config.yaml
norm_place: "pre"
init_std_o: 0.0
lr: 0.00175
beta2: 0.95
decay_fraction: 1.0
final_lr_fraction: 0.1
steps: 7844
Each number is 200 + 40 x the weight over its row's rms, rounded and kept within 0 to 999. Layers, rows and columns count from 0. The size before them is the row's rms in percent of the matrix's.

# layer 10 attention query, 96x96, rms 0.11, rows 29-95, columns 0-95
102,172,197,103,190,181,242,217,208,234,141,251,215,198,246,176,197,190,239,181,165,180,207,171,230,218,111,213,179,197,190,226,159,206,229,225,193,173,194,224,138,161,195,141,147,222,263,205,148,216,190,167,240,168,202,165,135,171,164,201,174,171,217,259,264,177,215,241,216,269,210,207,188,153,156,204,193,147,262,253,186,141,256,232,215,240,268,228,122,187,206,149,307,234,100,172,248
112,237,164,137,231,292,211,256,202,142,174,184,174,186,198,210,212,196,201,170,175,245,237,128,204,192,152,207,255,190,213,186,254,227,233,206,165,230,220,168,197,154,229,160,147,126,202,174,238,120,165,256,143,189,283,134,136,174,221,289,168,154,179,196,161,177,213,204,187,109,195,245,220,271,216,224,208,259,213,231,206,235,252,136,225,194,153,176,186,263,215,178,185,261,213,253,186
103,210,263,205,174,161,270,193,173,175,260,215,189,173,161,99,177,220,158,196,290,220,222,185,210,234,171,289,136,217,253,202,195,166,203,284,149,192,196,214,209,178,277,209,232,280,179,204,230,145,264,176,181,266,171,192,188,240,185,187,185,204,200,134,173,249,134,294,259,203,181,164,229,201,190,175,188,187,173,134,173,165,233,115,192,191,182,181,189,194,196,174,190,217,155,177,126
061,225,266,204,184,204,214,235,282,275,194,194,194,184,124,185,182,208,85,232,271,193,204,149,155,245,173,176,177,190,164,251,185,218,142,144,247,257,148,202,162,230,253,221,228,207,216,219,178,273,188,149,177,204,108,216,106,197,186,186,130,178,194,228,188,150,201,180,192,238,179,186,203,240,216,206,192,250,214,159,155,186,268,230,238,242,217,220,273,204,184,127,193,219,186,245,138
090,215,182,231,178,227,257,140,143,166,252,239,224,185,270,159,195,119,236,209,196,152,156,214,238,136,240,153,180,272,221,207,164,194,166,225,239,189,205,203,165,184,202,227,205,198,290,176,248,160,217,186,165,215,205,206,233,262,270,235,249,177,116,102,249,166,196,138,204,137,209,216,198,214,244,192,267,201,192,161,196,222,180,168,252,229,238,207,159,169,258,221,132,259,235,231,266
153,266,139,164,194,186,177,219,229,160,195,156,172,243,217,263,245,253,246,168,203,186,237,185,141,229,205,199,174,202,194,155,225,259,230,147,201,251,180,184,222,285,233,279,236,195,132,270,146,200,153,253,211,186,174,196,204,170,170,100,180,264,271,279,174,241,168,228,203,218,170,175,181,245,126,173,191,289,188,193,207,200,225,135,190,172,124,175,201,212,235,192,180,192,136,213,182
119,99,133,149,194,206,179,203,129,206,190,252,208,245,221,177,217,235,207,143,193,202,165,232,241,249,192,234,176,196,234,180,197,189,245,192,207,216,214,155,267,183,222,168,146,165,153,216,233,203,261,200,229,241,270,227,234,168,152,300,251,238,157,224,143,248,183,201,221,162,185,179,181,187,240,241,230,217,201,241,149,223,175,194,184,182,167,174,193,291,84,149,142,285,204,249,176
051,188,163,177,211,191,266,189,232,273,170,225,196,229,228,166,192,141,172,192,280,188,217,143,183,200,174,211,205,161,200,157,229,137,120,214,206,182,195,270,166,183,251,104,187,307,222,236,232,143,197,209,202,249,94,177,218,230,140,173,165,172,252,245,184,182,213,194,206,237,143,213,193,257,211,187,183,227,145,215,126,166,211,223,284,225,226,200,135,220,270,162,169,203,177,185,162
073,204,221,244,236,240,144,148,127,128,215,206,256,166,258,205,248,111,230,224,198,186,173,245,227,179,218,134,179,267,246,145,193,183,182,233,243,169,212,211,234,204,215,219,197,237,279,125,264,198,182,185,140,192,240,198,220,230,263,196,190,213,160,147,311,171,217,179,195,91,180,167,202,226,220,204,311,185,169,195,218,171,184,194,208,176,217,194,216,208,246,266,179,182,243,206,212
078,180,225,199,164,206,205,170,159,191,204,196,251,184,150,218,180,159,144,202,164,266,149,216,179,203,151,252,184,182,242,185,224,155,225,177,251,200,246,236,155,233,212,221,203,154,135,131,164,227,207,209,288,188,80,244,248,165,144,233,146,231,152,215,253,235,195,152,247,247,189,165,238,206,178,201,193,217,227,183,192,119,166,279,233,211,132,241,152,292,189,189,255,225,142,211,213
109,188,202,203,212,150,171,242,262,255,272,214,205,197,217,170,181,237,201,176,162,156,185,176,155,181,187,136,172,215,182,167,232,199,217,98,196,224,232,231,257,198,189,266,96,218,234,241,174,163,183,240,163,209,231,217,202,269,240,280,188,185,197,151,197,243,152,248,209,125,176,232,219,251,188,138,208,244,240,199,230,155,260,120,213,128,178,164,178,211,177,126,157,278,210,192,245
112,151,152,212,157,215,204,206,149,237,252,215,241,158,123,200,158,243,222,152,226,218,218,206,229,175,255,294,241,246,163,249,167,176,206,218,212,211,210,178,225,229,182,202,134,264,188,278,227,197,229,172,270,179,161,279,236,210,190,154,201,261,193,244,106,254,160,211,195,246,183,222,195,178,156,182,167,212,217,139,217,220,116,210,203,206,215,220,280,203,225,201,89,253,230,209,241
109,248,158,163,168,180,137,216,202,159,214,202,234,172,228,179,226,179,217,164,204,250,202,186,195,245,104,162,253,187,254,172,249,249,145,194,182,212,215,257,227,196,150,221,121,141,179,175,169,181,140,184,264,128,234,104,184,168,180,214,209,216,157,216,197,197,194,195,249,126,207,156,253,257,171,227,222,223,288,249,243,213,254,224,176,169,168,228,164,261,207,187,271,264,164,194,137
121,229,193,149,174,249,269,183,224,235,134,239,225,198,175,214,178,143,201,192,239,199,192,192,178,202,186,235,200,157,219,148,218,198,218,148,183,241,278,153,117,172,186,135,104,217,178,234,260,190,253,249,228,125,226,208,153,191,171,183,216,232,160,197,248,138,195,306,268,177,177,214,226,215,178,156,203,143,241,190,256,284,188,187,209,277,169,193,163,229,240,148,207,256,179,236,233
109,173,154,185,217,215,236,209,97,198,168,206,184,222,228,286,186,285,237,208,138,191,239,275,158,198,210,168,190,208,223,188,210,209,228,180,213,237,156,154,144,186,179,187,146,125,180,195,178,187,148,237,230,230,224,215,239,186,259,183,294,225,142,236,147,255,206,216,258,237,164,167,150,230,138,287,196,258,204,206,209,187,222,183,229,121,212,208,206,148,185,123,180,245,162,270,210
107,205,228,162,157,180,236,171,175,260,175,208,232,122,189,239,244,174,200,208,194,229,176,212,178,198,233,208,252,111,121,173,275,168,193,236,238,144,220,175,199,229,229,196,135,218,148,180,175,153,269,193,255,228,178,217,198,291,187,203,168,174,124,297,284,184,181,167,186,256,197,241,221,203,175,258,229,177,203,274,139,169,212,218,201,257,214,183,189,145,224,128,234,191,189,163,258
109,190,248,255,235,212,203,203,167,166,271,169,245,225,178,226,230,176,247,236,136,179,190,221,169,158,191,181,234,252,255,190,203,265,240,160,156,200,225,168,178,215,266,236,151,209,149,195,195,171,192,268,113,157,273,147,217,247,219,198,168,170,136,137,151,214,227,222,143,128,142,210,180,196,175,162,197,261,192,220,206,292,183,142,218,186,153,231,254,264,230,227,185,225,293,205,205
105,165,100,183,182,225,226,222,188,230,213,252,217,200,228,225,187,218,273,256,168,151,224,173,213,173,174,166,289,244,229,155,196,176,178,329,263,252,174,222,205,210,214,181,205,199,266,198,225,183,176,171,207,203,153,172,182,216,240,132,136,190,223,221,240,138,233,146,173,228,249,225,216,153,174,180,207,217,205,317,158,145,228,108,179,231,206,245,144,224,219,170,208,168,231,196,231
123,225,113,236,243,229,187,174,266,155,215,250,177,280,272,222,186,153,202,223,171,207,175,259,208,188,164,96,178,181,150,196,214,237,233,135,263,243,184,267,189,251,125,179,233,163,170,201,224,253,173,250,246,209,200,294,220,187,263,149,207,220,138,196,243,201,233,194,216,210,327,170,204,192,126,186,192,203,196,203,232,207,162,211,193,179,227,185,180,203,201,168,139,185,211,187,170
110,230,240,218,196,165,205,167,163,196,267,190,187,282,231,252,112,188,225,247,200,216,151,170,188,233,233,159,175,147,253,181,204,227,210,173,177,272,190,218,215,271,181,234,164,148,194,164,211,293,271,177,184,192,166,172,175,189,194,210,234,166,226,208,306,183,211,185,112,226,160,172,196,214,109,215,199,226,295,191,198,152,198,165,223,143,167,171,263,207,258,181,156,174,176,232,264
101,224,242,177,222,188,179,194,168,156,212,185,108,201,223,178,111,258,239,144,240,158,245,247,189,310,205,152,194,228,221,193,204,159,171,195,190,117,216,239,193,249,239,199,270,236,186,175,233,216,156,164,214,180,132,210,231,177,187,203,282,232,159,102,212,301,141,201,207,188,172,173,149,241,177,179,252,198,142,224,191,228,255,244,209,196,192,205,210,116,211,194,201,160,225,240,180
103,176,152,154,223,240,175,176,211,223,223,166,197,180,222,209,247,142,196,260,153,179,148,247,180,160,228,217,225,190,144,158,177,171,105,191,207,169,170,117,118,197,243,164,240,172,144,212,264,222,265,124,195,193,214,261,217,196,170,208,211,190,233,194,253,162,205,185,148,203,218,272,203,222,261,212,220,272,174,233,256,224,211,123,176,188,271,186,213,262,155,298,202,207,205,260,169
116,264,248,239,175,142,178,176,170,265,211,250,149,175,271,229,268,190,212,228,253,187,202,234,222,152,176,211,153,175,133,207,154,157,266,97,258,123,157,155,281,221,196,197,152,166,207,194,149,231,214,178,206,203,219,193,255,143,243,166,183,243,194,287,206,227,215,184,202,192,186,142,258,185,181,259,164,246,232,218,142,228,220,236,194,196,231,253,171,177,170,271,206,174,196,185,158
106,272,231,253,180,247,225,201,177,131,242,245,184,193,182,226,249,245,176,153,126,249,233,166,166,204,174,237,106,269,162,149,260,198,241,212,125,263,206,153,111,187,195,138,229,171,195,189,158,157,165,171,245,198,128,174,226,202,198,193,126,185,144,252,164,229,184,162,188,129,187,268,127,204,201,230,230,256,181,184,232,156,207,164,214,180,185,213,193,228,234,193,188,254,196,228,197
113,150,272,201,180,102,200,200,205,269,161,226,170,199,204,240,194,291,216,224,264,234,140,261,264,212,195,217,140,221,182,175,230,145,129,156,256,190,218,237,263,194,181,149,228,189,210,162,253,198,217,193,238,244,189,190,229,237,199,167,184,274,192,217,145,152,158,237,258,157,196,173,194,249,166,176,265,172,179,228,288,196,126,151,194,161,187,147,183,234,184,151,213,178,219,241,243
107,244,212,182,215,237,301,287,178,166,232,256,207,190,164,109,189,212,235,190,259,219,176,169,195,144,250,237,225,234,194,156,220,247,241,226,158,151,159,243,182,197,292,160,238,249,211,181,185,225,185,208,226,241,245,186,209,178,177,127,144,235,224,244,188,212,148,141,159,221,148,216,207,239,208,187,157,137,211,257,194,249,239,118,194,145,149,232,195,161,243,194,211,204,250,226,272
112,82,170,230,257,233,256,217,198,187,161,156,203,198,222,214,209,219,284,142,173,210,236,212,281,238,237,196,158,218,224,287,219,175,148,214,181,172,216,158,118,224,199,168,176,199,248,201,142,186,206,244,100,212,174,235,194,140,207,238,172,182,169,240,216,229,199,111,232,243,216,225,157,129,178,184,208,147,248,204,210,181,220,162,207,145,184,221,194,209,253,272,251,212,132,181,227
113,231,210,204,190,156,244,162,214,206,190,289,161,245,190,128,174,207,176,237,122,135,158,159,122,211,153,240,214,288,182,181,235,222,201,158,193,222,153,165,177,236,187,194,236,245,218,294,151,169,177,195,223,209,63,148,171,183,146,176,190,139,250,226,211,221,159,172,188,161,212,312,182,200,177,235,183,217,217,200,152,145,195,196,253,172,206,167,211,162,201,221,191,244,186,196,227
122,231,182,206,151,217,174,241,163,240,233,163,165,187,208,243,217,276,224,242,230,262,227,136,210,157,131,133,163,181,215,219,165,119,219,196,218,226,154,160,228,183,241,210,182,190,141,232,219,123,170,208,219,272,258,229,180,177,202,209,179,204,204,147,213,221,205,172,206,180,167,267,197,190,224,198,150,247,182,236,234,168,243,175,231,204,138,163,134,182,334,144,186,276,150,243,139
132,255,204,117,139,176,241,240,256,183,193,222,195,184,125,156,168,225,236,248,199,224,210,221,269,172,164,205,204,174,203,195,223,152,148,202,243,217,246,244,257,173,211,250,236,160,263,137,230,92,160,221,180,195,184,194,217,205,164,275,212,126,189,271,249,203,167,170,192,212,258,235,163,266,180,160,183,179,176,192,157,265,185,230,172,171,114,241,225,206,220,222,144,142,185,189,257
101,200,160,188,188,219,243,210,222,133,270,142,229,266,217,169,224,269,229,175,213,197,135,245,201,124,175,253,98,232,186,186,230,201,259,187,167,247,200,205,238,153,229,219,213,265,195,185,137,224,219,197,209,235,157,146,200,146,156,182,202,224,181,198,244,118,186,243,141,151,145,208,220,237,137,188,185,220,246,211,258,219,160,151,175,208,248,256,208,269,260,181,205,241,119,195,240
113,213,123,194,169,247,204,222,130,209,213,185,209,110,183,195,126,127,216,196,211,251,203,197,218,256,195,214,283,195,207,198,215,204,226,187,241,205,207,219,243,213,183,167,175,169,219,173,300,240,208,267,190,96,219,203,192,181,179,236,202,264,143,175,173,209,211,193,170,224,77,173,215,187,180,232,246,231,240,234,82,235,218,162,163,256,231,262,171,210,162,177,191,214,253,182,206
102,228,168,161,201,218,200,187,174,173,230,150,174,149,256,227,231,199,219,203,230,170,134,247,208,185,177,110,135,264,119,172,290,236,209,184,187,214,256,311,166,249,110,172,230,231,200,265,199,202,240,134,172,192,211,198,219,195,154,195,209,180,234,210,215,174,189,214,126,236,207,238,145,199,186,205,201,196,236,219,203,220,184,171,241,153,204,153,126,201,156,259,241,146,204,166,299
107,187,204,160,260,225,172,239,205,268,256,177,210,104,155,216,144,200,222,187,251,284,189,203,174,154,259,121,188,239,151,199,189,234,137,224,200,234,211,208,175,191,175,178,198,182,179,216,173,240,233,222,247,127,198,198,159,145,131,154,226,257,194,201,180,244,211,196,224,169,213,160,154,181,137,132,207,200,259,206,231,296,204,184,242,214,210,246,198,240,297,225,251,235,136,239,246
110,185,143,235,201,231,290,216,144,196,217,247,252,192,213,117,221,246,235,171,238,207,196,195,211,238,143,221,179,181,205,218,232,122,204,189,221,203,193,171,208,177,224,149,233,276,220,181,257,208,223,145,140,245,205,202,189,215,233,222,203,203,194,173,230,228,155,278,253,203,175,191,204,199,209,168,148,132,203,132,153,126,227,87,143,208,289,162,200,158,165,195,208,162,181,108,145
053,224,224,110,204,209,173,209,237,209,194,137,181,269,205,175,197,232,141,217,207,196,240,194,262,164,186,257,211,203,149,251,131,180,201,267,223,223,179,157,124,238,218,193,166,245,193,218,167,252,186,168,163,173,223,184,143,106,217,223,238,166,273,162,124,281,186,211,229,206,277,221,239,268,243,215,251,225,225,122,225,218,137,210,152,224,183,167,237,219,219,215,203,157,207,198,123
089,187,229,180,213,234,153,174,190,190,112,236,223,196,138,254,237,225,161,198,240,233,121,203,188,178,161,316,230,151,156,188,229,217,168,195,149,178,211,178,172,138,234,130,222,201,150,207,163,226,224,202,250,211,210,190,206,152,170,238,189,222,214,204,133,136,188,260,194,209,206,165,145,243,208,211,242,175,185,233,281,134,207,273,202,286,221,243,149,186,163,239,261,146,186,120,188
054,193,136,144,212,194,178,189,182,201,164,227,173,209,151,199,193,152,244,149,209,236,182,237,207,271,189,237,205,214,218,173,221,209,255,212,235,233,181,196,219,246,171,148,164,135,123,163,247,215,188,223,335,200,232,217,240,219,174,184,280,212,186,242,235,241,113,181,180,174,201,205,181,160,193,238,146,202,214,248,250,234,136,152,241,137,205,166,211,255,148,213,109,260,198,282,215
094,192,134,225,151,200,182,202,112,225,231,189,271,124,184,232,192,245,216,183,187,164,152,234,183,229,225,142,209,254,184,204,217,193,228,217,229,241,165,146,149,256,136,216,149,199,162,234,269,180,178,184,234,156,231,206,175,230,181,173,171,294,125,167,204,198,159,201,175,229,145,165,208,95,241,222,250,240,222,224,176,158,192,196,253,230,180,185,131,258,237,135,206,283,221,150,207
064,282,236,183,203,151,213,109,209,219,225,119,185,163,234,193,202,210,195,199,180,228,203,215,132,148,189,169,153,193,190,242,134,262,199,144,153,290,213,267,152,285,270,269,164,214,149,210,202,250,150,234,168,140,173,187,162,251,177,196,177,201,213,173,225,161,224,196,188,216,208,117,183,221,228,224,164,247,191,161,218,289,133,226,179,237,197,185,160,216,175,191,196,264,208,199,142
076,195,166,216,200,191,236,256,238,251,317,209,183,189,254,130,144,209,264,196,127,223,222,159,251,231,174,171,201,220,211,159,187,204,236,205,184,189,183,255,218,119,251,273,246,232,309,212,231,167,210,174,144,231,209,219,187,210,211,209,206,147,170,188,201,230,170,207,222,170,164,260,232,206,125,152,134,200,213,167,133,215,190,153,222,126,227,158,251,136,242,190,197,179,194,270,213
134,260,214,186,146,162,141,149,223,191,148,184,229,193,225,275,289,180,223,208,232,189,221,255,127,204,232,244,157,148,203,196,208,245,169,154,246,173,211,206,226,243,241,213,191,121,121,164,127,231,131,241,225,198,211,197,205,187,165,147,149,244,244,257,191,140,174,229,204,228,185,170,246,198,274,187,245,245,181,190,192,188,226,246,160,211,126,230,166,240,156,239,240,154,161,130,167
078,216,190,228,212,140,162,144,161,183,213,226,199,228,272,265,197,257,194,257,260,189,216,180,154,224,177,207,233,199,152,203,265,155,226,124,263,226,203,252,187,238,205,214,226,239,193,234,140,226,189,195,249,168,154,176,213,224,240,202,246,177,241,140,214,207,252,218,154,167,262,299,200,184,181,265,238,223,217,271,257,88,223,208,192,189,187,150,152,127,258,181,181,247,236,183,178
085,226,189,199,224,253,220,237,179,132,181,166,221,295,214,190,226,187,170,189,149,164,177,203,211,206,159,261,184,245,243,219,203,184,232,202,158,161,199,156,200,197,160,127,263,225,199,271,194,282,197,224,191,166,235,165,243,194,241,225,233,249,258,202,211,230,221,189,157,225,128,257,204,228,211,218,164,175,247,203,184,146,248,117,180,114,203,120,264,270,182,257,205,261,199,128,260
084,148,198,181,205,271,187,165,201,196,186,246,177,224,168,205,194,209,160,207,240,252,210,231,227,209,175,168,218,148,129,210,128,200,201,159,216,203,260,180,211,185,188,206,180,300,189,199,281,195,224,218,222,129,249,267,171,200,280,142,274,284,170,216,171,247,181,291,293,206,138,136,192,219,159,193,230,151,227,171,229,249,242,183,196,177,156,144,207,207,154,160,161,189,170,154,228
088,156,248,168,198,225,186,194,228,220,232,172,158,193,225,256,216,247,226,245,197,266,167,241,176,199,142,210,177,198,219,176,238,116,195,171,201,255,267,181,127,213,155,213,196,167,161,151,227,180,204,163,187,225,310,170,136,217,208,259,220,223,119,143,172,116,170,271,231,155,165,189,153,186,186,180,223,203,222,223,252,264,232,214,211,189,174,178,134,260,126,160,246,260,164,239,204
082,206,108,203,247,269,249,201,204,123,219,255,214,155,244,213,187,167,211,192,182,210,218,155,226,196,139,228,230,208,239,167,247,176,191,238,214,242,255,206,208,210,220,227,185,245,233,202,205,187,187,284,124,230,247,177,140,194,266,219,209,185,111,218,220,197,177,311,164,134,131,255,178,223,210,179,238,225,208,237,203,183,279,111,172,148,173,129,162,255,175,196,194,227,197,204,187
090,174,152,245,210,161,170,190,192,241,190,255,242,229,155,174,146,217,213,205,224,129,190,225,257,222,219,285,215,172,184,283,201,225,273,201,237,251,225,298,215,201,143,200,236,250,188,192,219,207,225,191,218,193,135,250,224,222,185,234,251,239,224,189,155,193,190,245,218,232,230,146,176,223,162,209,212,153,179,116,179,156,98,307,175,239,180,200,240,181,143,186,144,173,223,160,257
082,214,149,157,202,216,235,205,184,140,177,211,153,254,270,215,239,143,211,200,154,232,229,266,192,162,135,237,218,206,163,96,147,260,189,299,192,219,227,223,169,191,177,213,244,144,154,155,194,217,201,248,215,178,177,197,226,137,221,100,224,184,142,212,227,220,164,206,222,145,186,145,130,230,199,228,220,246,262,221,186,210,211,204,234,194,251,248,201,208,168,227,218,124,158,264,132
079,267,191,195,280,212,164,272,242,229,228,232,203,286,187,163,171,173,242,240,226,169,178,259,182,158,178,134,217,201,222,202,154,164,254,139,213,243,132,193,227,188,159,207,259,248,212,273,212,257,192,162,159,280,260,162,215,207,245,106,233,194,232,208,189,164,219,270,132,165,228,204,241,183,265,207,213,213,214,209,199,221,169,234,212,216,227,150,186,109,210,252,193,185,188,218,138
085,146,188,195,274,168,182,147,189,215,218,217,122,87,206,209,170,196,207,215,208,260,211,258,225,212,249,233,168,235,132,172,259,129,94,186,226,156,169,184,170,282,168,199,192,188,187,206,184,213,239,183,122,219,130,286,189,210,222,161,198,138,211,157,177,229,203,176,254,220,246,223,208,164,168,200,245,174,192,169,190,279,227,225,245,184,171,174,220,179,232,220,121,143,171,214,175
085,121,180,175,203,181,198,235,181,249,143,159,173,215,237,223,290,263,195,176,200,198,212,222,269,145,263,164,175,206,173,282,172,227,135,288,167,223,172,254,142,149,243,209,237,219,241,250,177,160,178,122,206,223,196,187,228,176,239,173,182,213,244,299,198,172,218,171,191,153,226,233,192,170,204,169,214,135,215,166,295,210,217,174,243,164,227,195,200,227,177,191,232,179,158,120,255
084,298,244,197,233,187,210,236,156,178,227,126,173,250,139,191,157,293,171,136,221,219,234,185,218,273,241,180,156,254,163,199,168,188,145,194,166,156,185,185,171,288,219,236,241,272,175,239,210,184,162,187,165,127,227,179,159,198,167,123,196,219,224,164,187,236,197,204,175,234,186,155,156,195,180,250,241,238,201,187,230,229,225,212,239,197,184,110,246,165,270,186,267,270,178,211,204
078,175,191,262,145,221,145,255,151,231,223,203,192,186,177,249,188,209,191,225,198,198,180,176,190,183,170,160,188,189,260,316,145,183,200,168,277,244,145,208,254,188,236,215,176,215,196,165,196,168,156,188,216,219,181,258,212,211,293,255,178,202,212,185,196,226,257,123,208,205,199,172,291,194,280,212,130,250,179,200,203,131,171,310,191,224,185,170,207,195,217,219,237,292,227,165,150
082,214,183,244,218,140,133,222,229,266,188,244,155,221,253,189,180,243,186,214,185,200,212,183,236,149,192,153,180,213,236,274,194,130,187,131,231,179,111,207,297,216,214,257,254,159,204,150,228,183,192,100,193,224,198,163,228,204,179,289,224,179,180,206,127,253,263,120,155,173,262,231,189,171,225,215,186,194,158,184,150,130,227,256,186,158,212,180,201,124,207,199,197,198,204,198,192
084,212,186,148,279,207,166,207,192,180,208,159,193,208,213,274,161,187,211,218,170,223,239,240,203,182,264,112,187,234,161,256,121,297,210,171,168,164,162,202,168,235,188,215,219,162,160,181,153,239,145,249,183,146,233,204,216,138,295,164,219,210,252,155,177,208,272,136,133,212,229,141,224,141,190,205,164,283,181,250,185,225,175,188,244,183,160,224,187,248,205,251,200,205,251,251,189
083,229,243,240,155,194,132,150,213,196,237,234,174,233,139,263,245,172,155,228,156,231,152,210,171,165,171,219,213,199,159,201,123,201,220,158,223,203,122,162,200,245,149,168,215,133,117,190,123,184,166,194,259,210,195,237,228,190,207,155,194,201,124,278,169,185,180,137,204,240,204,242,142,239,228,253,152,213,193,250,232,215,147,287,210,193,174,275,224,240,210,181,138,253,194,226,178
088,250,199,236,180,169,168,182,181,216,228,177,187,203,190,235,184,125,220,168,223,231,153,225,182,157,182,169,241,223,140,175,211,207,143,153,170,254,240,280,242,212,195,221,191,217,206,184,194,237,138,215,218,149,230,162,135,216,204,137,220,302,95,196,195,259,185,232,246,154,111,133,206,232,142,196,220,179,270,250,273,219,184,148,206,180,206,254,168,137,216,147,241,239,181,253,209
090,161,243,206,215,118,191,149,162,276,229,161,154,168,183,224,208,240,173,154,149,153,166,256,219,194,266,235,135,188,142,225,196,116,212,220,217,121,221,209,217,215,212,191,252,178,142,183,210,246,206,164,261,252,213,249,269,235,172,194,245,251,132,124,128,245,199,153,200,235,190,216,169,190,278,215,157,228,126,191,236,214,171,271,177,198,191,225,228,179,181,162,167,186,221,249,186
087,196,234,156,194,221,150,230,165,251,220,196,232,132,146,171,150,198,196,198,188,267,227,191,209,160,289,208,260,174,224,231,213,250,152,214,131,145,219,220,192,99,244,162,149,188,171,174,212,214,132,202,212,148,233,139,207,180,150,238,168,210,207,134,130,136,239,132,191,158,183,173,290,218,277,187,182,156,246,230,241,244,224,196,205,257,187,237,185,243,231,186,250,218,229,241,201
088,175,235,212,205,148,277,144,201,123,177,209,153,143,166,179,227,211,229,173,217,231,208,175,254,192,223,279,183,223,153,188,220,165,124,208,171,141,190,120,120,210,163,154,195,211,198,199,173,273,223,194,232,204,152,131,224,215,192,98,168,190,216,207,160,222,138,170,225,287,212,232,203,120,196,182,144,182,198,214,243,194,249,244,246,190,269,211,144,223,228,246,265,209,160,208,224
084,218,265,234,284,186,221,174,261,241,185,222,191,207,116,196,160,247,179,264,226,248,189,184,161,197,186,263,213,219,225,195,174,260,185,197,112,244,273,220,192,109,234,217,253,247,210,211,167,169,166,241,207,192,202,164,169,200,198,192,197,203,219,192,175,92,180,316,235,140,179,221,207,282,184,154,241,120,213,195,258,218,240,235,232,248,174,187,186,192,237,218,201,197,191,237,238
089,224,215,184,178,217,238,202,211,243,206,223,189,230,155,204,178,256,193,180,231,193,203,247,157,144,219,217,112,255,131,229,185,215,231,158,179,195,164,232,136,171,262,186,214,261,213,217,151,241,228,219,261,241,162,181,232,142,136,149,163,186,213,164,211,177,259,218,161,182,202,125,158,188,159,112,207,205,197,171,238,213,164,163,227,230,277,268,187,221,323,210,227,236,98,203,226
085,145,194,238,201,199,170,204,125,209,220,218,254,163,91,219,112,308,225,172,167,237,172,224,242,202,247,194,191,231,142,215,266,174,140,197,220,169,200,230,168,234,175,215,168,242,170,204,235,226,186,166,232,134,168,206,175,160,203,268,179,258,151,245,156,182,178,163,196,151,246,273,198,218,201,143,231,217,187,228,262,222,239,165,180,242,221,241,169,190,262,103,215,197,176,228,249
085,201,213,201,239,236,214,181,275,159,167,159,264,222,152,176,218,207,179,122,172,189,235,216,181,250,227,267,207,264,181,207,253,201,246,148,163,218,184,209,202,234,241,206,250,229,174,207,175,177,208,209,118,162,171,164,136,196,164,221,234,216,144,110,129,204,178,210,273,68,200,251,161,222,203,183,186,238,100,169,253,197,192,171,176,233,209,195,197,226,245,193,182,278,224,236,160
090,156,235,193,220,217,240,244,161,173,181,236,240,184,172,173,153,242,243,147,245,175,262,202,271,277,165,296,183,192,161,227,184,111,200,269,219,157,216,195,223,105,274,202,153,241,193,134,158,161,226,184,178,266,214,206,191,198,181,166,189,221,154,212,144,240,201,214,246,260,169,180,145,212,260,235,212,146,178,235,149,231,274,231,142,247,191,246,216,168,209,206,188,246,188,210,166
091,248,226,186,156,180,216,244,156,230,194,229,267,206,162,172,190,272,246,139,222,217,184,104,236,199,209,214,196,182,192,188,244,190,230,132,163,201,226,204,265,228,205,210,141,250,226,217,261,151,178,215,137,229,260,227,160,209,211,262,199,227,186,214,183,225,195,224,177,84,172,175,231,281,176,166,195,213,237,256,202,258,211,100,146,159,136,194,259,235,249,149,191,248,212,187,246